Weights of a small GPT-style language model, trained from scratch on English Wikipedia: rotary positions.
Each number is 500 + 40 x the weight over its row's rms, rounded and kept within 0 to 999. Layers, rows and columns count from 0. Numbers have three digits each. The size before them is the row's rms in percent of the matrix's.

# layer 6 MLP down (transposed), 512x128, rms 0.177, rows 0-71, columns 64-127
084:496476522560483496465540478444467523537473479497497545584529497544572492516490459504564485508491502504441502539489567514544520383592522534446507440566511475529495516472496406477468442526483491
103:525513495519539480469498479463564523495450461502461465486508454573472465422487555497513484458496557529488497523449551507601516520503505425449462516501541507549499455539502476448528451556507530
099:495524558507487568478531550542524620488540472483575532455547530486480485398518478465468572529507516492492481461587512486475569507542463483434541508541410514441558518485494475491528492493465553
095:482538480477517410589489525485477438580544525493529520501454448560485484490405561508475456474434558480479455534463453450545509512507524544479471576487423545495503458488495525544472502513485430
100:475534486495494414473537538510459539553451422520493510549573520506416503529474549453529488436524491478494566452527526490417452481451456382469457470513463549448488513475555518533533468436553555
094:527488525453491468514432533565548442455436487538530511484458539466468568491504526551557514476522496494487474522461507541505530467482528485536523521490476512513508542478468509419443606477571499
090:521512513463578522477460503596506526463467528551453548472572503516444489502516488521481517553496450520527564486436480563497520505574467587505431528514518535476504513541499500478471545493449466
095:517440377503565566480496492496471483456457467522541488519471471553514461475477554488458471527430496495522515504527478482453547451551451497421497461518425524525464526456411462461472492519503520
083:489487385486519504517522451455480444488543487523445551507508496477498495436505533539531486475543596438521528527477486566564588495489490504511501495576479462480583540482393475454530495456521521
109:450394447460547552486567564544493521538500466501523487497537427489526502473486505462484498412476458465427493507521488501488559465452465475501515527490515497451425449553486496492450507501452473
094:554529494514564428454536478414490518511520499560418554428483454507527551530474497522446490440490533543471497456567523501432497456478569488513538550488500518472575495540533495493530502507517505
105:502552467516544474459490561484574451543480482466462488506526506458427459525495488459529487439517566505414514519502522523524526486459379480504505551493540517486458472475516511455512514510429486
102:523482564471542527510564501506522508528444480499552453498580492507480515551487472421534617466541454500410517524527499439544501475516518477526543471562541506572512462511437464517506455562497477
077:506485589457467490478570487547493545478481459515550463525521520478502516485484532471545546571515538459538512467451518511491483550569462497550510509412508569483502523455448486459516509528511519
097:447537488545572497565484451497492475489496519481497535488540482448489419455510461516450446449505509512484479528504533454510424465486493443519512552557484459581448464465459548538525530433458445
091:513518532477527525466473456473434515531473468518467513486482502513501544514408493507522556536505440468485509477426548411468459482521488602453438479446535521512551492501530450493523526533468454
096:434423507485513513520540473502582458454414462474428491497469517597490475556571445512453547554506545539532511503556473537497513508424513480505509497521531513507496454595490508483541466546497445
104:495489460517441469445517517521451431485508486518451459514439505510454523533492577553482414461483472486494483483499433567442505445513424503477478533557479447502440474553544469512531463555461411
100:505544545606527544533553509464490541431375444455466467512508481494504498458496449419518542547549483469509498459569540494562510496545496515509540497471537505475567544491496534548457565487474560
101:448490529467565519495474485511543491511461543516568503383487513466476536486444526485445487481576501437512485533511401525470565495481486536533526496436572532498466483479573512468442497473483542
094:497532433499521469480540457504472482513578422499541505506503530483494474538569471518530475582477454508498501578473509550487480505501492458479501476545440524509502422428502549433463465530490493
094:452435509492520511441478532478527477495464491478513563439546501508488500539471584500457449507483549528482515524487508458512552428495468528556507554514476550483460467480551556463477482471437486
099:518496437413519453554553460482540497419507548590430474471522494496545564525497529502561474507452538509464545446497487464469477449481525524476511514420464499515455458512491484512586502501471558
102:443616482480464549526483516489514560499477527543596507495464522474575563515460562533461466534494567472474517535534497492478503513512434504555486479508515475436531493537509504559491500452495458
097:436520484490586458523469494499518521567474481601533502456543392529454523449541519519540493468490461485503499481465437554548477505516546463520501523487517527456509475532475468477532602498585455
096:536581500497483482524496496504413567495505547482500453496513487495492487430471473381481429490459487485441517445517527507503424514507472455429501501502527517506466557584469558495548523533458430
096:538521521499608464535452469442475446475447469452529547476574532486529541512534487451547462522542412499487532527533553477502561559522519533536484558462461452475528511476508441457422502491558469
104:523538460473469489530550454551498517503420537429466500553501590545484466485530522453488552480461477566442498469508475455535491520544523542555489483496457443482441491496523457491535522508478473
089:450500545503441485465482500448495522529496484472489520512491565512507431513528533462478563494573523461439454438562524491461426478549519554542521471565499500528485510438507500510404421499385478
100:424538513443483455583487535534539528505505495465505437532431543539587524547555541529516526515512490504493382515516440468549560478523501495507468495522532479533496501520541509471468445474525491
102:490436486418496514499497518505528513458455562524544473447505458533466502540513490521587582543484480507486516506456573526640433522456476519537511485478467456508542515481556423507512525528495501
096:544500534502557486577494578512532448512458493481434553499454531528558507479506479530604497430515440476502466484486463542558487475438478571530394486570487569464499554446502479501421512548503500
109:483490406483490502520458438509542478492462461496442478474423416554429496581469437558495498489477511486467535470417438482530513521508486577480452493526439477525508449512477470531524534578507453
098:538483507518462417535541571541473580497544422525493493535503528492491489505573444505521522523503469432475463602495515506550506481499486534500525450518478525465461571507438612462592528522507570
093:510453485499396473493555512519503433453537479484449494503609534507524536422461482450541443522508512484538465513442534511533502531560515423488541522537521550570516554540502553511528435457555478
090:493449449516508462498504513515504474500532423466525535494431472528511455494482480475535525521542426498481493479439450518440464491444482481510571461542434488500505461454450545539557576583450480
093:439464440551510531490456424507514502528489464383462552446494479512498507481522486415472555456516582521435480517542510517523479482486514576423428499572472503482480468496444487551437477510477514
101:497405506493454533503485449501544500520522573427509525450494464457520495500505478495522529521512412513497531444488486511469521527489478478542539459491518459458510466429519486510476503383466493
098:531471519485478388528576467503514485489482527481478489477447553522463502510459476536519535528479521543473509440414486574459505460440561560509592435495506503508523522526481433527493465502455518
102:483475495526457457590498469479448523518553516485505540503493528452506514507464549471474458460412456490566542478477540458454598463507449534545541434489506503481506492444435471561480500563540499
112:511437435531491533466560468501475524437551530540516468494484472447535394538506533511563477519578484480396514470450536476496494523522448502485590482463472477507522490416468511438456489449459505
087:470461521497501554592441436451478504548453504491456539452504464525562480527502536449513437476581480474502475411529515436431408462486424529461506474494500527513518508490545469566499517466471454
104:519469422504536472525537581454477568542530480450531467442578505531540504521541423534451564479533574486496505556413534524472535514480493452489461507485432475495431483569544489508522536507550477
101:526477494507514517579526471498564481427455532512477439394539509497507456550525534498549460508468586510515547540529527475547496479526523551544424503582532533546515539492482467500508566525488449
099:573500489531462490506464591534461501517465535534441507553506433566488433531499560505522460472491544469471532469480543435593552533449508485492522440535421499476487559445567480542528491483515471
095:427558520486434469524501476422562479476524563516449482520516537509541565482437426585526513495520458526540522497410495474448458487534510591555475464441556473483397555483454501551487502469492501
107:475474477519477547507449473544500498465519465452553398519540552474517582522453552539487542522571412516511567486528498514479447501486462495502520494519527557500509562466571439485488551425540447
107:502470510529476430471486488490527494455538495543430431523474496471490471493464520457518505530443520535584493515509465430433491473504478543516494578497415606482505506538539561491431583480549452
097:523563528498461523532486440484498548488502509500507482488495569490550500563491492590465562530554502490458472525457417544544526465514508496518498493495519510490535501532419537451500503503492531
107:483449547446456467455479430441492446493559498577455443552478509428471496509476506492461503511548546512472525547498496530545444480410576532521484431539476549554481537550587558499459517564535511
107:533460506431470564503452501469511550469516449537498490514507525535502580531446557493467505419490552608516493563480536451577517470530496495540541478429483479477548493510477454544532510534525450
099:516548492572552496484457451531537566528438511490548527516478502533417506518505492532466526535509482499454535478539477455488508567555532483496521517610443518498515559499452483450440543468560513
100:507429484460539572549581554527444517556497496505554450451476492444431500431541500544515486477486539575501515505453568476509503522493520509515468489454487460476524528460415478479485552564516478
107:453453543507505594481549496503462510537499491508469457544491452403553490531503484460413537477516492529519452538516526530519560470509528484527462558502482507531559504571440536542548457496448476
107:515467584458510477520511488456506457443503506526538505525483532499521526532552427581470449501464454525413517556507500485499478541553501510559537441442386527544498473519453578454551444480506453
107:561525485510480551430504520476421471502565513509528455540466518489532481459475519458574489495431583447502483445515546554503510446487490484509496526500500555548488467557454385524419503435529463
110:582503541517440592495534463493466521486498511469523479452532500453415526497536537506479533445455517505553500501505512491514516417446485539555448502507441490550471621497567488467583495481554533
101:539458517483442496467523404526532474610544509470485405448480576494556480513455455465445538523485511556497470497442477469434410486512498478494557493512584545504491499473472486513504478533431518
099:515496482535472489505513471529536499480585514528575562575504477517533539485417477453565541552539440477549489559460526491458530507475472480493501477469469517484467447480449490435440505543532431
112:538532455524468522530447489438444449624457482539517515523536441577527470505421493470561491530506460537554461511456467475496540486500510537487448502547499472510533495478444485554504420501504520
098:569479509488503531469501499524522537494545470487546491487532530585466487495502518474450531597483458480551528541462498426486467504584497528392533431513562496478525488416432459484503519574528539
094:528537526493499510488474482611588491483493534494583491507510523518508545579431445542476519470443417510453503457507474482462481479501487536496447504500511444553558539461473480492533482436457476
110:573573481550488480500469548497444534524544470580519492522459461532518513546537490488489547516470497499428481554466473485594556535489580483447458456497506500574496523467491474512517529527485618
108:538402438588515446473493507519525539496480521494556450547461522454560504476399485423436457545492510488457514477526477504580479562507537533549509446490523508507445459480470459540509464562456484
101:540457530503503474484518478512410435500535555513570444530470554510488450495462469508464462454436517506545511500575514487488551476492554476519493509503487493515512499514577463476497480532517502
095:468470537489423441471501531574486545513472489583482470590495519500511524483542546435558496519471580482533395416543545569562407502509474508453545453494552514535540552487438514461435536498562515
097:408476598471550598474422524471483515495533454479481489475523528522563497494503507476474525461531583544490495522543509533522453524503489514521484414467502518447542482561477514496462495538499487
108:478514543412497520504517528565494523519476538567483519622533469451525480466486470484507433570479531545528491485462505530600427549557462425540453433494481518467510581494454505504528472458501467
086:495505465502491515514457520410505481510447533501551499477542517539499406532482512374513530506439463568530455472463512505534489492533440499435465451525472453511542531478553507561529490510462575
094:590486582541513497533509440517456576538485512518448538498548563529532492543549453484552507490487420453473530507456525485495443495466505529549558580547502484482597512516579528506459534523529525
108:548560548509488535504486553481523501558514501460480522454474498545541494419472473465530511578496519486530485535510527548408543488530450512473502534469569544517548473521491527487468492484483520
091:529499438504465496408470465503506527515508496518536468529511462577520511552404583499521502492474525477517511514491560431458409519543439490513609431521503420501484509484525514460556499524589454
# layer 6 MLP gate, 512x128, rms 0.187, rows 1-71, columns 64-127
100:495533545457511492536483588499576519472403411475472478521464532488555551444470467483541530473498487507445525533532404474446444498535483523478533473509517485527493445519548454489490498465500472
094:543538590522525513508485475531527452493489537440566463521514534492536420552497522510439558550480513557470522560517500476572528516470546510442452513464504547485519581450574525509532474457561465
098:473452511463602471578445544460506493448510418480578525502525505513477486504380568500476542464476457479536491479555531476550496468495516501482469539478509549478496433537490551542534498476505416
096:505458432546458534476462484535484510533547490544452535432516470472429502487469542545526541496494444574471528462516499512518542457475421479448460534527528507509460494505496438479490540546497448
092:493451467500523475521474479478512567544569526455481527466511431480517461484521547517414446515565531466574501432479438469481523548538499526499502571502470516533437443472571455557497476424529455
095:472502532470472492510425524536558478499482528577489483550508498488409488586472504517519516543549458508551472518510476427450550470472492453438470412493499502490480548543495465470467589434422507
095:498535478508454483481559414514507545543508512487466491447483437523459524467523492534479569436562468477446453565500526506472519571506521450545542496532484456525443505522592503445462529464583492
101:467571437511505493528453496492434484533494533477500504408501526529518512470579544479525502468521533503509479505476468512436543423480435459532538485486511480541496491436451511458512561505555546
110:487513495462518535477525546574561436442485446444499597507497468479458499461524512482504569530521443512520443528556532456510508486423526533502549525515495498480538487518564519510549459471520539
097:449474523545487482487549545570551479565462608537494488479485444528489484509540461566496508568514442554586513471434446466425452454557484463487460506438519499523499450516485559465465477472408485
095:559534553447498535505382499503528524514421540521518439474537444448492485459474470524483521496480510529476494583507485470488535571510505545457444409528494496558494460528502425455524467555463464
101:549563454514507551454491545444515484463557477515468519501534562531503560513506514570517505520564500453549491459440526453507489565510453500515501539431560521516632431440549457578525527511561513
084:455503472496503506483537478507519531537504470460502478490500543447570575511544525446543554443562482500434469409547515472495460496422514594436420539476483488475536491534408504521556484533485504
109:470480474487524565527549464509465549556488541433584537508484542431481511507564507536533500560478487447527479499516521481490431509568450529485494496510547433544428479443432482494556520491471465
099:489521518481465496513445439454643559544466522541463517573505520503458462454533508500568427513542470520456468561558457537495468459474512588458562476471483512567569505569495511531491506509471481
088:548516460574534496489513495496458575482550425437524560502462576430473436504529482518479546481556515479540481549537559452531490451445441499537489509514491538540533509466444516554491404519522480
099:525498507529529578508463543537510569540489420528550575466579498499451541488499477490540553531600459456543403517518519551554457515488532506512427494559497447551538546439540502456513530519514539
106:489525468523484434504468477495524486559476487534493443523536510530512527566442492490517466482457491485482521563477420528509478595479453558428472493516534503449422461466408563487480442483502463
105:530473569576510531509494435527450447496467437486551507574486463530501429460515527585533571514484442525588484508544565460469509522484521458532475537503522482488501460487561482575563455466496544
102:480544493497537536487571499522466522480529484558495478537531488572505489515503543464470541472503599485530535434481537507569476515530516412533485460488466544477501425453420572463501435406528441
107:492453496482512538508450480480515481470539546510473529426481523450519537565558531500467423524488462478476478480454555606529488557455541536489521535532469482480478512430524584514582500451572526
093:533442453476541501548549488504439556543520560519472567435513516503491493438493493500495505509531491478462521488489503466526453461458526544500546557501497423469403520537508455501505454476451474
104:424491507488468483455489413573513564473546491509487518510468455448434520539458460511502509458479482559531513502494544463527499541544533485495465517520518470493464566479572464476472436504501435
101:554522565466529439524514470457532541454512563532554471499499481592506445468560556466510444527550529524489521471476517568468393528518474498540470475482504498518525440473491458425544461556453452
100:473612556534506440542443445431508517471507509503456506565460550511541478514494489450483484482467484422479478502521533554501503520432495476528423529508517542452467501577494447529429454519560512
096:442582486468462531529573572580450498473500499546453489420491529446416517557538459495530515553493520474484529489445481483508469542501434492453572429482465492520460423445487493511449463524457569
100:504487421469467485513492459551443554533545440527582494445454507582487479478488539567604413462522518522509467546473406531454490490526494530454501462551559461478490453447495481454511450538426457
095:511492535531459543512594451524500455514544487445473456477435437448545505516533492540537451551519478503538528535497496519548486534446447490444554506546493531425477529477505476454599576471482504
097:533511557538554504557516606538562523524465514460520494443533583459530534456514476500484553532428521463525509522532532476520519501427485469453464445462474535524422477579596519482489536491501513
104:507558490543461522488482467470533500449479427500483500479499489567547464517472523489442404485582532506484486475509464523615423486483489490527478468509491481426444482592528465531512563486528511
100:505454496489542425471464486499586503501525557520482487512468519520579445616484528490477572549466563526536555528520500508522472555462552520499620501533573423518473428485465522501496476512478514
107:496487431491497470526487497514575524459549480503480458491494500575496442509427508515467433405513535519519538491480501513476469469490541545481531518518516472458474506563460414526451464478468465
099:463465562460492510435467477461562562548474425516567571489472434535486473445500442511420435569474478462535521524558533498497449472555492456513478497486519493457480506546518542469509461422519539
080:509567477473511559498453538487532502479551528457454491409488374496567549473576515480494585505489433489495572507567496513524483467528502533493454468484544464454497494519526469406500499491516519
098:491416480496529482526474437536467450501488527524481526482459427442536507494611473486527509450479567476536550574474486483493513477550481472448470470543465559483500494528478494488484504497522476
080:465506407528474576392554449490516473562471430478508518412469489489512441467487441447551498503550501464524484534594562474463527470486514482461501515547498553491533509509458432514461476516490532
105:486530566455540498452509509539521564466506512524523513570520483445476520487464428567533525507463510480500543486504498453408479442527485537430488535488523516491504540473511472522471505492547534
111:552418529509500481529441556436433557516517483536527492488594566463502483455542491459475529545489507433505427526491496437526550485464423421496466522523524504476492457486553532545513525504527516
101:498486513534524409478498481461553559423467516478484528483529467492487525515436416534476470514525512535455499509538456501538444481600571486469483463460522495456427520581480528514500551434466560
122:484483541469488576547505364517522512482495516550518547500471507523470483477509503516519481543552488465432428560546536533465482455535495532452420499498547409481528486507545522569418498472514474
085:470510506464518490409531483543498516500523537483474506531539556509470514537487513568546542522498518527394433494520492501516533487551464468516441480492490544478500486524453515492564501547531527
103:410447549526493476543467545533488442502464563530474458538448501513444579486494574508439528572553517486436474488485570478473482486463485522522495509473569524545485443434468557509503491568439560
093:460493456490484498460484519431457416531520516478470505473492482522494493484557459510449468488484502461421533510487481482464421520486532516427452500475514459527584611446467481525507541464555506
100:543494491565498520455441477448619577511467490478469422503551507484493503463527534482516533583454444436469486501426519513491503520485499498481450544462493509490441489532497457483588509502551480
090:473494522426424511469545485431498499522542530530495434474488527531478445469467489519520578551545504504491545471468534500488528487468487500568545554452517484517478499484467483481520456576480517
105:479581510476532490542467447485485547538487506546526520479487517555418497511562476523559514555527442567484456545510494535510599545510499493541467486449454446486497455449499421465451470552499483
107:499456483400502532537541433465498470490448542520569517501473532556453400509466485455475433551476501490509479527518489433500590474520541475442473511478499590554557516485535497495469437442499500
106:513531460483611463503557536558488506465489560537486495538521552543465437474474590465484483529518490430554573619478456480522498497438461498466491536455431533533468466516479531517545509562447449
106:470490479438539460554577496551469465537483456503550481505464481499498477412506444499447497498477522452484418477512449493412468439551508528487452551518451449471498522476448496494551492449553505
098:547525486467469558545576421521510565501494450485570498477525443492452482515480508475510503551524519450557435456506558513549471471453561456465524506545507502474503461528465454542558467523501502
098:512532483595508515454509510562497537538462514573443524541562555479460502466491518484460470462463553508541457480542565629560466478482427443430494554506468523455481514502532538503510580519532513
097:514515470540474537538516459426558482564506476493564464511516547520517479450512463515460423523530513461535499451501500528489541489571512529480505521501474499535575490521449519436451508510491537
101:486530512562542474476476538540548439404569472478524495517493484543445452424467577537483522428511464451474512555528555527473482512453502555476539513440537557489464493517460550472480506516525482
105:471498526511524400571477520527510526459408547515458533582474510519464543481502504485516487478458514446503474574460452478480514531481457474475483531502489527450510443453526497550478486568512492
107:501507459463523559492532454418564469557510481557481467465488488462580519458529509484489534475450477481545483540562456510452488455560592547453541474490540486491525396533577503540460497533587498
101:424513514561493516511467469496599419476488584453468482503549449471438455468576447442528564471493486467487511566479544441493499483520438583559564468556480478485466512571466487511486428458439470
101:536466440560484475477523553457554462432506464541542488512518440449515447581436524493461481507430475482435490442518466543512545532537564583459506517544540529587542510490572478499483521521523563
101:491480527437521509478540453477458501560428501466473402505433474495518474446553530390454429512495524535491518509571479526527538520527481459551491489485508464495551586529515453530514513517534565
105:546469464524434524500507518483529480567416476490484517532466461501530553512412495465447513483534553507512543496515525529529510474411509525504510531548408496518492537473452485532485396470534446
100:465537524495523554499481531474462435438535494493455553482478481482550538568502496506412492508498447510521455500462579513511569429575463458521385493516507486447448504479493503486483497527477540
079:465411478529518563505558525523522454473501515485493484509472586549477517526493497453483505497509496467404482462546471514476390491515510541466482462502594454494454501560457469475540451572489461
106:481483403533494481559582493588423486474424453507424447468483499541490397485522493453500526515486534551468516507539536461458482492501568494480482437494490526468462475553508443531466463474504534
091:546530444485516531541592483521564490502499581493490558476467550409458516445461519464558459460459515483546493508502521492464512469502467512517515511575489525454524498497493494445478463463541513
101:474525491520533444485491511504470488540536520486539465492480517492524443560472473449516503527473524523487483437588502521543541434503497539542511471557465545479525483494517516475405424566482590
096:485485527502479468513422490522527457554567514630509468559524498573521454491530514474520534427489519488505454486554497481513469511473528509485593479517606478503491519471550482480531535499465515
095:474504474590514465473528494479493523491488517520443524496487449473490551467491496517484464544471458449457454458495452477501549498391513426520497458507452525466464490494525499476546591460534514
103:423500489473529450406479559433508517521551475481435481478491478529534518490481452593490483490483484523464467437499398531453515464533544525430516564508537523527474457422507573463511524577517564
082:454467564447515483485443464590543398481449508435472523451525479504480502453480474434514520414463547530517510568581493493522479480499495559483536490551446473518473489524564522494479524528501500
102:453533477449516520581486552450399481502509469496466450456419522556489517525529437526466471494477552408468483565491482492506537456516488531433485543523561482464473446463521540550466575549478512
114:553491445462531492518526538485479533527455516495524520528425416529459450549516421486528485540507525544549534523449479419559460470498470508438560501584512436543481459503531450530520496476533506
095:481546431579517497548434500506489496549474436479511400531471529512559394526514510511493447500524553494469477536489480536455482532443428493486519484491439543504497514565500517485459559524561529
# layer 6 MLP up, 512x128, rms 0.189, rows 1-71, columns 64-127
097:541491494490554543482503503456497539427417479531499474510511454601512515450475522468490416509504462438564470477472530449502477527462501438526468538474529515585427458517501487531534484502454432
100:474445540516521444518480460453509520495550569557413484516513505542467517540473496450552489584504511493457530531461529488555450492508454450505535472478415526513579458449480535466480548490469525
093:426563489504424514492527455497446504492534557469500469518516534525483546428553444521480518483541484566489457508539484489522566524562453495469616422506497463499483585424557507501433460522489588
105:514468489457517489505486549486582516456474505472500501474516511444511520500520500470528491530471586467485520510514537546497462464589534456540491488440524429514484556500464476536522471436458558
097:526560521487475504532487516426467558500439526500482532421490532489543482549498503424457514506509572498530501471491478509491472473443530518494481559479421449458528481522566504515503463460530474
081:500476590548518428527504483467519499442468538484535567505515565464472476510588454514440421536490523439539522468511472559584438467472482498523517536448500483486570501499526461515495412512570489
091:509450532457504545500487555461487485530514560500489497519497573505516507471559467443473502536563493442440497515518433561513504430510523451466512507466498500377456538492503542471568546476544539
092:445518454522429446532519589527508488560514545461468498507507509480592534538497503486494437517494483530405538492548545525474537458517542537445525438553506458525486605471531444584463434543481496
108:530510466430464487453465534476587439546455524486454481485477481452521478489491546502448508468455474503532540584562477514496539495486550478475549560553430471518499484463490499463505498540506452
097:422576454450524420607508536459457499496524499441494540553553501523450463500511441602478499577488493467484530479506503451497498567572532549491434439511521463501505476453505558473529465493459518
103:495507494442532516506513512483550508490512451470452510511509527542482491516480501467567488475599544483519490530506521484437509448550407496475543530459461429468529495470563553487508529476462545
105:565541504492538512539558480478442528447516456466494466545482456444581452534415465502454448432514561515510554547514516509479532443543493516488493503555426478477519599574530503485516478512488440
087:463500479515510550453568463580504503514465416486396485472482464498477495493503467453510552458559508519476505450541560540474465537507451609514488563516478521471464494560412483503591509496483560
101:517560524483467556510445563544493444494393542546469474463515502544525456475537500530566508524522489532485518488514493451592532586460471534535559503485550525481415569521455502500502475481465525
097:473521486489517524510492446485514555480505507422509588508454505448531522515454513529523414527558522503481431435481477486532412468478582540459526517447518531547514487544543478492555536570428449
103:466551491472516489529398513470459466515468562553474463450497422453521564537418483479501454467445483439478555437477482518512530469535532435458444491472542519520479521518462456494500569429490523
102:535507477520506577549472515559475497481409527469504541493506519524507587524499544488494511471539579518467521557483506546464524505567565558497513486530536486500510532487492472466542543523487548
099:517453519500515447522501544541519500490479522564525544502507482502471452450550511568533484474496470492521472456445526481509482454552440507620508512459549540514539467475466495531448571440435526
102:458459449493527491488558522483523534480505573506461496551444515576471518420543501479478494472496571496469539534478464517532478502455455513482476538531466518417536509421489541489538588511529527
100:484475558543450477573555532465516481529417534491490463495476499530490579491518489463469426514492519455532469458486452519493537450460581504422479615467457461424484508519544474485542551527460467
098:478574480528496533599546471541496454518499518509479467499533451536480504400531550507516511482460497459527532503489438568461511524542544457466544490456479512501491539595442463576464504573451481
096:531474553447552492500437447414528514427579553511447564505396519566429518464434505537460469519458571484412485520518512487521513442502515504427559520503485496520484493470542549442456503523443463
100:466433491536460527516481419518450497471496501448436458381497479464521518589502455488511468510463498522553436492496497406500488538496527529500562490542573499454492558478515486514496486559501475
102:478456518494474504487493476531449496529461440462421534507493489474451612526431510495485481443414540539505498529477506481555473501541442426540446497480468483505546484600417494518485513487463442
099:623494542471487454525418434442509486432494520499512472554484530521485487590481412520473482526490481510486521440525546527553477557509506504462549498450471471548453471462538461485516509520548480
091:555474471499611505548410469501499512593527466539496493504556486542535472496544542477510532377478521496481485509552463499519512521488547465554520541481523456559492606556516499447471490477497439
116:462491542474458509472542494405485436482517545511497449544499535550428546409515451475499557472514514517474510469569508440549556552441491533515480572411514512496535474476489471518458477435497512
090:548479536506530484541509463524463542445574523457529538505499445534545465516578489464518494581502468498544547545493501484532409484476458500572532406485452559507468524577502483502493555485531528
093:549529532491439517461501585471487513522339492450483492433440539485584495465479493427535472506495491489455443520552559485469507571457490549422469444457504501536439485499566493519480486522535510
096:456471543415563504501493488399558515523544522491552515506456484512523500480442486501527514569465566502435555533497508493499466504511493486478511497433496441402563483530528499477481434473462478
097:583546441434482538505490501448442531567502411454511448480508447477470523440505474482468412518520512422466470551508483455534504435441475495465422523479533554493444462485516496474550482570508521
098:539434503512526592509540507474510435459465533449472526495557498560464464479455490539531470509449506559558559503580448507534446480483527446487484555447463517500450583562479468506476485447499452
098:490492456534552532492497462517553503482524445556573545457531472458518486506357521561436483595468556456469551518496499508523423493488595522439529476462517480525551529428484479499450480499512439
089:434517450525556508506471478511445508498424494499548489485531519482555485516479502581410585530552504476554509561544509523474513485507502543493448601471507490493520493521505500562531487538402450
096:470460506524519536454448521513473428440502484471528523477547507472456485443514466478555517559535510531567463533434500513570491461565454500463425515552506479497551525561491495557536517472495513
095:605446542488497485502395500538557526523473543571499513508492427489491499470580496492516499478495424514526517612465443447541488507569527512541412504456537471465505527506551494483496443564537461
102:514501511496510505465565494438570558487536541464557548480432504425517485507510491552580554506504528410413480496472475495501589483509416527465454514501520495533493465510507454444454503422485477
097:496472508495390452473519503502522502485533474445484487491467577421600521504464439469495509507478470418450559483526517497385545495434465503456423500529504479543482555598480526475489493508524507
103:514428505473559432446486523473437448581556505470548488536436520523518519464490554546480483465503480506472495480498465493518474551444574551458491475525465520550439532463524488421553557479446488
118:495506487522522572534485408544502469459547530500563551564522475441520525431507546495480498525575485496416495488470464533597497453480376467476509555411513482539466511516526554504532464473474508
090:566506492563493525529428418509529540534469498504507507488536453456438536552482478481506490486443411513520474495447494500533527513486541548546529429553548512576478549492513482498476436398560455
095:610507483513509554490431453501479509530490484571498537542510452549450525410500480504468442473448505446437475447498443515607489499555528540519492511576470464516531529480557443505506454460536471
102:537509534520495583516471499545496579508460479445579521487539461454522557450494514515554475468485567523515518495546521500491555568500439510503464519544488470547448520466461471548494509496527496
096:443500521494497474567541489476457484474547492548522528581465544438484495562458504520476482520478541536547494471499460434423458417533507541490521507545521497506466457442551489526521559504420418
096:499549500502474522577486547538538529458500484510553574585580542489530540442532470478483510519446500537515461523461571486472482475482485559522540491458453513499514491454475566493417499451446498
114:577475481514473543503419554508519468492491540545599471601482540447537552497446542502478514560521570477540518454483541485500506501457470454465518529529499485467461503488537543483544501517501497
110:415506452479537467455547444543502501527448522483553495482445495559469403530554506485519470556469466519454482572430485406430502493527535553447502523430491503489459517451481553535488537473558535
099:473551582459498495558446479485505518541499475544435444574495503498572433466565503474519533454547518557473494516493477554483543468497476503530485521572535496582461521546539490450502469462531510
111:555545494500492472445450444588482476478517546547509509530565481550488530571479517489490489480572440618467551507509498535571445497417496520508492536529506547494518487507529461476451505495505506
113:500525505503479485509537510464496496523509411484432499486517478505486418429491496514522467564545593480442433514531446522524571478514553494488485447568503495494490497516521542476466430497492517
101:547553480462506505436518444498550567499526459525467467497572502455519462450525481455540511453524529517477467509514551528549483462509497454527471504498468515484502519515558570468440483447523450
103:449499450489512463450489462468503503513538543453533560515532494527440457425467501444446533538481522500526526499497476561453503447505508490500424500562466500504591517524512476453520504490442478
110:511527448480522546559514505469478488607458526542438573490495478457531512502529474441440487628415472523519526477498450480526492542506581445514545515524434517462467573455544551534461484461478495
107:427497540493499566459504478525416534471518482474479498510522489569486492486570533512488518532497524468494576521501515415495510461464441556464518469443453514572467480563477549512493501499432583
104:546446540533552422444477517512521486483465509502449432513483534480498500481513449547478483501495468531499439481526469421471515436445441460540398475501575493505527462474521470502515518519423458
123:580500564521491574443499480530470471446517515520553527479543409462464512519517501502496476550474503511525478495516512473538450475517483502516475517485508599523497541500522437442532570507598568
100:431515558562436529455488531460567491476485498532424476473520414496543526529570495489468421474396506452461502511508470505496551578492481481483524555528530521496489467490547514456491457527515539
093:468507517458535445527501465532501500529528531483463487446517487492547490456525504492483439454554581588495512509505521499454469527548497486528444475538546463502496481524498440518524505471493567
104:590468444494450590521510500521516493554478453493563575455485428588524528534470472436469486558537505522448537428483538494518485509453523546542482486557494464495494500507504401541568408482441530
096:496495637550497530465492484479434549515512589580457468478440445481508503507526480536552458566511532418525502482529447499519513470515468539516515496518473430478477456503547487443493563464450583
097:489520497549434515488543542497567500566487479547493464409485492506552467440477541499526548505504499495531542478492568557435496472458538579538448534531455523529516481531532494501495511401502483
111:538551399534468460534537482503456562489467481451446566497543460575528510506405480499498507535414513529530531520481487446514536513524479580538517503509500480416465514484527562445469494543565572
102:460472460484509499461511515472525541466520524570514490521469492473498549399454444441510475495502576516500496504441526504527500577518540545565469478504495576422499494441519499546481469471490454
102:464500450596505467512508465456563472568530524484469490522470537480471535525508516477493499496454528511532493452454533499459511418474458489528402475477546452456499446462560525487497425531503523
091:526515544462446474514465464568580437522568531540502448551500494554511495488508502482613553505458513475525438498459475491486516500508541458444498475485598513428524467491571520541516573479427521
102:540435557544478489533470446506459472502530515494504491533493482550455464453532457487502485516492464533490481483526548434527488577542477504536497465518540494569596528526515464512492439446486468
100:440484425532481519431469590478525475484570491430525456488465512554466453452519468515595480476442522476554551462386501523547472513522499437467486485488535468480532512499552508498499499504445476
083:570520456501497518557568524535469534469455476557520535533519541499503549508527505519499438548484468511552502520456492476471455499461469510547507496466523492500563560501415497529541535456451507
098:579492539460515437531498476517517481482528476540519467554569488507552471442540512524471471483453509480477576449489480529480474431465469448494521545484517564506529437553515571479471462417582514
109:566492456570505505478504565492527462489448519504403485478458569529526477514479482433533442493468474472519495532470510502594458438531464492490511455487542484529475466508468423547490503456593475
091:515499485448527517502505504470428617620488519539513486505478484530501480528418451489504535553563470533486394484434497456475479527507488530502459497522503439472634504445562572533494508491495507